python train.py --d_model=192 --d_mlp=768 --norm_place="pre" --init="uniform" --init_std_o=0.00503 --init_std_down=0.00503 --init_out_by_depth=true --optimizer="muon_variant" --lr=0.00874 --beta1=0.95 --weight_decay=0.012 --decay_shape="linear" --final_lr_fraction=0.0 --doc_mask=true --train_tokens=135100000
Each number is 128 + 24 x the weight over its row's rms, rounded and kept within 0 to 255. Layers, rows and columns count from 0. Numbers have three digits each. The size before them is the row's rms in percent of the matrix's.

# down: layer 2 MLP down (transposed), 768x192, rms 0.0905, rows 507-538, columns 96-191
# up: layer 2 MLP up, 768x192, rms 0.192, rows 508-539, columns 96-191
down507 112:142143118094101152145139147125149118136174126077152120129111147143107078127137148128112145154136114157139140135145107154170125098140131098152081113164078134086115145115131078099070078113116140110142143133135078107146099112148156102111121128131162149110105106124148144111133105087098134138
up508 101:122121120124156126150090138114131115079149157165142086089141119146107154102109119126192119127154100123114136139111106134137129164101111106119142145134122160099176134142148174146101102174135129150150157186124179143136114122133090133152105155117116144110125110141135106146129158146142139113
down508 103:114142076149111110108097163108119155141096166085124108099124182124131122154154209090106139111152128098116109157140185096166133112129140145149144153139141163170119114139135144107151108142127123120110171071153120122140149136143126118113098136137098126159159154105101148135091109123127093143
up509 087:150090139154085156135159154147143122119186154069101153151082132155152139100105127115105162116122121095091126132123147107132128118099165105157152092112129110175170148148099116142106163181115151103145119168111084129170134145154095140099143147138149114117171158125121155095135129122173167128
down509 090:108146109127140106127151127092117099153140101119126111157117078135134151106159108137073109109081181159096125110099116127067117132140107177070108091126099133115136109137141121131095124112120078183131106153090187118144125123111136104087107163151137106086136123158126140166121093131124139094
up510 098:112095085177128108148149133125090093127114076133097133155088126099149107126115127169131124110122107134108106165096123090120177109140123090195090124144153145117157151142153112124106119095172105145143139136125128141117124117149135076109113152153122151141132131098121151117157117129171123123
down510 099:118088127115127146122165091122173091116094122132086146123123154131130141156130147111123139162111139162130117123112096149147105159099149139112154113149131114097128124093133149113177085106117138151171166116143132171149144152135113169147136158122138099106127132118088128144162120125139139097
up511 094:108082138133152134131106110139132114162096182095140142126147159130100128141147144125119117162142162119134133098160132120152103165112078096126086124112104142154092129123128112124106122172118117166142153143157185120163103117077159113105133134145132120105114148111063116125111141120112093137
down511 107:126120162119169143101122118115159101151138121118163173106139086094085172127106092144149107129094154128127107144074139162130143150169108143138125122119112100140103096104117121160133138121141097159124130156150086168144076126148166125106166154111116159118109147135137129125117076122091116185
up512 092:136106139117179157159137116132126120137092132093153176123107164158096146159094086111144103119122154116180110191147116119141123100112119117101119132089110174067147111131141106190105073113146142140116166120165121124152155141158139107119101125115107142176129155170116077149115093113107153117
down512 098:130125182100152105167134155145111144133137165126141126086124155141146129093128131113108116141085137126139131098146127106150115151127077124112151157097159104174135167098148108137116110105125162151117164151154111159157108102149158165133120120098135111114124162130120096142112145111132145127
up513 102:148116148169116136090121150128056189132123116141104094113148102145109134155125161149137160117058120142151136122136095154122111154074109131103097109099110131146119145141090097154106145126152124105123107102135130115112157157124143117109114131119115129160162110179165130174148063077112135131
down513 096:114142133146118140078108087126141095128115141126096098104134139146133104066094129143139121191108088111113097140158144117117154132123120128135127122140131129137120127120071098108107138154145112164112167140112111142098149129140099101126133135122126149159096152137131135166076137131091104108
up514 104:137114132124103114096118085097102105189128133154089128144107132163098126126117134116130154145096107154131117155035127136127136151119115128109135082127144123162137118136106121123136088080099123139163101096120107130124114112138115148135149130155082120092125146117170129116182090126103145150
down514 112:142130196091130097133111116129117100129141115146138156151125143181120147096135114103154111106137105116134142113102129098128148118124118129136103110134119070129108133117135130118149095110080127118100096140098120074137144184113090143151137124106089129129130147101122129130117127123146161111
up515 100:164119117087136100106128137123139145133122111129143111126065070139114169126148108133115124152119157068129141083155110161092129136122127139165115141080123141101105141172146139133107143114109106175134073137113101118122119140160127171085082168124136113103098083139113144100117127115140126088
down515 106:149151142153116132137124096109172103111116133139121120209157150140112132158109143137117135151114137150160109142109116112140099110170122116100149133133102091134167179115085146133132150109143133092114142118147182156150127098120096131161160152125155132119129122125138127170123094182134163121
up516 100:129141120116138105091103137141119134113134139081143130140140129169158108124123092160133154138108145109109166133116134125126105167169127106123157171138091147142150143092111118146077158128145110085106125120112140086163155100129139133168126130143119116127106153128144166155169111133113168112
down516 090:159151127140122130138097152153134148152137040126127117117167116125145177109087145131149177157125136116103129099131080082115158155109131153088131121148162090111086132143123117122131120123131099126094111101139153121119124102149106110111143113137154112137165103141119126114127128127136112100
up517 084:121128137068123158131115091112153114158097119168129171139145097144140126093124132150110135174138152143084134102123139154116103165133129127068132118094167169154099127158150132110100160175160122114154159128154137130178115125156104139156095111142129164106096145110189136101120104154134148076
down517 102:147128123123080103122182125118151119115114157112141153122093114140123182189134097157132165106140168106154117108122116112124145136116140097101133177125177123114140171183110147134163092137141165133119096121125142099140128110141140130151194112150129090145120101136094119141137130123156106134
up518 107:152134141096142121158080117142129081108130151146092127072114118096125150100120144124090122088093152100174139121119123114131111157128139087107125140140154133133124120130118088128138115141123119148152159140141177112123139139140126147125130119125136142109119154146135094121150141136124112140
down518 101:097096090128148149117122091102099109133156090165136098074133149173119142089166087146131167113120102148120100127200111118154106128128126129100121113120128141110113143121157116132164124127101128147123115123118113153172152160147119136136114125148095098126108125100127138118107179111112155104
up519 103:152149089114146106153126105124108126098114128145072158148108119125102125136129114120135090134069137128124077146148122153110140202152141132148126175143136114088148082101119121112188105147161133136128154115114110121131099126114116143146109153097145114089108091097150129098128105165121099143
down519 096:133143135143172076140151147114086136114121184130127134161125148154181131106160097167150158160108138149146085132153134124141123103134138148127150162149163110135142091134102152098107157095145140119138131178135098113156136115144128138097155135093107140116161097104159115098102119160149128152
up520 098:130096143108098126129126131118173135150155099090157126076079130137085090155105140090135114123122074127138131120164126144131134108098126120134129146126113124145124099173173134133163129127097116136183164088138156112153128131104141115156123123143122140095144127095157122115117089102128187168
down520 106:127122105101154091096114158176152123112133134076091151123190117117136137176155156135140127141128143138152125143102136175145135082180145145120155153150140111165156154131119149094116147138097157087145055139144112137153083118174098123134092118153118170087107162120130150127118130127129121136
up521 105:067168105126170123127068098140144138159105115157132159124107133153122114111115103158140083114119117170157114147134122161119110125176128135134145108125118153125146140111123069112176099114134109115123116124091081076139082121099156155160168113075163101084127108108100166144140136128118146101
down521 106:157148124173125107202135122144111162147136124122131140159131166131149129095150136133116191155100133126165148130157146146138138107120112091117101147137114090196145116158094136123136142107166145116130130120154111097142108137113154129122091149101148144105142112126132096096098145122163109123
up522 102:152133131125160112160113149118124161132119096122141081141140169112136139148101127135113124152115165119151140149114118114189154103124175151126148157167158099131129084138086114106144109118146159140143137173155121117144097135151096129119113139093101117125122084111147142137148119101145103127
down522 100:146122088137087152135116133132112120146172123120125135059154117132131111123137133114151138093114150139082133101116146162113133122161095128129119104080116162080135172121127155146076100115161088121116108133140117132105112119116123120153125124143147149148159144179126142143153147151101115122
up523 100:136108114133119145174133139153136120131131120085100125159119114175141107124091153136144113137127127113104129098154120175137134105083129095137102128122165104120142082170149092116136157125152155116184107128111116136100139173094134112122088091138119150133133113103160117133132173109129171134
down523 098:108130162139101177168095131103144135143132088112115124157095113155121129143141152165131176153103126074149174101154103113142126156089165111106147091115145133154115141122134137170160175105182121088115079137097141179120127172106107107101161145166146115137131114137121118133137080108137119166
up524 099:100076146129105151112143140133166117189144165086096140121100129122127078105137124117164094128173102119119106178167138140137096148110124122103102109108132155088086104119142131131146092122119110134147143146150121093143091100094123077174106121098120110133137162151125161133143137146126148104
down524 107:096048167125142104098174101091128086123114163109098137122114120109124122114137142146128126126145176166139105133162126121117141134178104133116113118107138159133101064103156145106125097113186131115153108152150109081132131099128146065175100105148106130125115141124101119130098160145142130106
up525 099:084135107111097122112115148161109137123161117178151137114144175121185137158140144131110085138096116112126124163161103163131111163138131148167124129125124128094147122113144116179156143156109103111101100082106162136133125118112134122160095110129132154114150153126117124124132141087120154092
down525 098:131107145118134118137124084103146122137129103122130156101156047069106100118120165089122148122108129134087107153105116105123107148128110144123103120117109125144156106092110119123087150135071128153083144106117126130146098097129129155127129110117132173094082161126109163138120138104105115119
up526 095:093093103158084120111124133103100114137121123164198156116137086125145155127107158124129168154129099131140111117133140128143165115135154102142139115158129151106089157113143130114132118101144145074126106171076177119139137119164138142109095119121132104082127117117123086119127111148163126136
down526 118:092139172129123120163176136102123128146155150102149109071156088105179149089121149106132119150121127168143076125121141110142147122102134105149116125137103151157117117137147153112152127100123098131124117184089158134151130115130147146150123163139108098088171118148144133130152116112151126138
up527 106:154143093160087107146162148152125116133174131122100108136100119174132120116110130171125123125126131102120140091116149101113124140105161136127139125086120151139178121149104099120141138131131097129173118113136108154132065115176125134116098108119114118111142135133153133145149093085154129161
down527 099:108114139088107161145144136132120118128105124113088118143075094127112118120098147160136160136103156124090099123167098145098080160143095109146151150122151179098139132127087128120097170137138159160154119123107132119116120127166117087136151119142091116104152165145167120152131151115166114164
up528 112:122098084136118150129124155161139129137129113132080095140161149128115119089171150163128136173154114114136165105119167074151124144118152143152141129127133125109135135111075115130113129133130139165132133149128112113150140082140120144152150106146101109116123097101116107152127205123179149175
down528 098:092108096133133140111092134154185127112110144141079087125121124133147110091131164132157166157164116105153098095123109142127122173099145174163129116112108113119168117111080099119135128165099138147112122142122143138141149106140125159147130146156173120113130128152103114122144131145106142183
up529 140:095199142170116145107125084078142129117145145122127132150152137135157112121137131123091146167128145129155128115143110142128151115120108111123122134109146126111185145144151157109111139128106128142128144106130135089129116127125131158111157131128079076133177165133124093146120095103139087148
down529 090:092136133142121129122108142066113098123152153158103108170140126134164125108122105100121163128136141157197114143121146113074138146131148126086132131147096172112148121133174158136110157145107137114172145118134123092093147152098113113115103149124143109134136203123108135089155147129155103117
up530 104:081116129153127165112083119103140119134129123122135135187112152114155118094132160137119099121146140121122145155127147166104128149131144107131111155151091122137148142126124172134127128124177087101145103140127113158116117106100126155143119135110104121130094134099138084143109077126129089120
down530 107:089151123136125129106071182100144142135124112111096109102137097122122118115144125113114158146075148146164134174124107124164134108121133150118133161161120099175163106141136129132155092094130088119118131139129121115113144111090153137164116152144122114141096121095093171175130157167096102080
up531 103:104178106116117135124089168123144144146112100079077098154074114146134117122129111125134151144106087120126122107131140157089158119166156118124165095130148126144131112158128161144146137084131127108123139135178101095104098114111145141148130138178160161079140153104132117120140146130137131141
down531 086:146146115119120096166130166142127150083115084093100085135106122079126145098152138138137070056133062108157093131135142129106155114184130124130140134109139130141116105111139170132149150123096159134163102101148131107128128116107138120143111117128141160109131110140134098122126146126171147172
up532 091:102084094141167136132137143110173141151116112099146110107114120157155085129138120163119157149086118146095131151114111142158103099095140139135124097144135110109111131110131136126165107119121133161152179145155140129114135112102162104073151118151078126120111146092115145145070131157085138098
down532 099:116127191085160149152149118141105122101155113116117153109135121102123133105069151180136173147123105099095129142129130137050140121142130135127150108121113109133131108151176170163139130126128097154116088111144129122111133106063126119106100125129120144141203156119095121098075156157138137163
up533 096:112183102096117136159127140202115141137141089099155138157118100153111113124115139175127147081131108093124116150112119127116157137148143153111115163122142156106069149150143112133170124125153119128138086154135066131153109119104108098121152174117125115094121111105131127170069117082116132110
down533 099:127089110130094139120154131096166061123143116066111134106132121122116110152132097147167120142143176159079132126132113117105167120119142108128123105130147130148199115106149105124144091120158113139152140113152174122132156133116078140138096117152137149160130136152139103134155119171144161113
up534 102:118128128156138137118123105109125130151149101137118129134113135143121149093103100147157111127074114118127163070140144152114120121138133107129079176112149114129113116160118143154126104140113143116102122139147103137103102144143151111127139150096142151140134141096127177125132074118116122145
down534 094:093121142118109130180136125126144148104114152116124146176119100117165149098159100113121098117094178108140122143126117100153101136144125101115133138163163146106150149127157113139143111162122138128089152133155159182130132193129146133119142106119151142141131100149108125096154184140140144122
up535 094:154127136099153119118120153170146154140127112132140156118145137108120158123169133064138167112153112119128137143139104142115121166087100135156137137103154115119106172108132131112057138136156146120142091114112082147129139094118113118112128132146136123095109122118146148098129134134101155134
down535 100:104138124112152113131083123134089115189105171093146100119128133161110151137129161080105151113105127121083090089175153146101175079148137122157104134121092138119116161150147159140105117129113128186130091179146111144134142128125112146088168150119114112126142162149149142114142138119115108150
up536 103:117147123137132121163112141135142138113131102158099117163139129105101100155102111141139078121152125129144124156116112106176124151098122170136139127135104115164115138113116132134073166181135107102105119110154116147104125118134140140152119114145100097157135122141130088095096134123144177168
down536 101:126172151089096148084126120165112139132162115119165166143170137132170105117128108169148130108123187102100104146119127095088146093173122129141152119113109105104115132123106101117176172122088148159099121120120156169093131132138113089143164131166118147151109166138134151143136158128131156072
up537 103:124103147142141098122118160135140118163130154166124125154149095167170128159137169126136109158132089100101104092144104109130166142132098124118151140094123117131114177145119133113116150087113114139114158143136077147129110115105093096143132150101130093131108125105179126116166116101126149128
down537 103:108083140126129110184149108162091168114150133060089162138116099128146116085147142168095149152143106136150107103170145136135133112137101133110109140162159142162145145112078127107112139159099148111114116186169159154066116134128048109138104144117133104117138126100152160116124132109153170101
up538 096:100153142156164118132155136134109110119127125120096169124129117116112161138123104161127143133151113134099089095126142136135113088146116077111145077119152126118117119131158113134141150150133116141114132119164101161170113115138116148157156125189097122129098085128129130120117190109129118151
down538 090:097102110078138140132168142077145112108098100084127139100128141130136118103139107138150118051111140132103145093128121131087125107117105126145152136122114109111126078091138175165131120134128138137147116099155120107116157139101124157153129136135152172147129090172097161134112124152184137113
up539 092:133124147133137121140094098117130086139077130129126129112092131170140135125142143112115147120139128134110188148110157131136116113152118105126126118083120106092139124103136128116130087144115115139122130090113063112122140132138168121116177108118145133178107124180117110113106122100121119149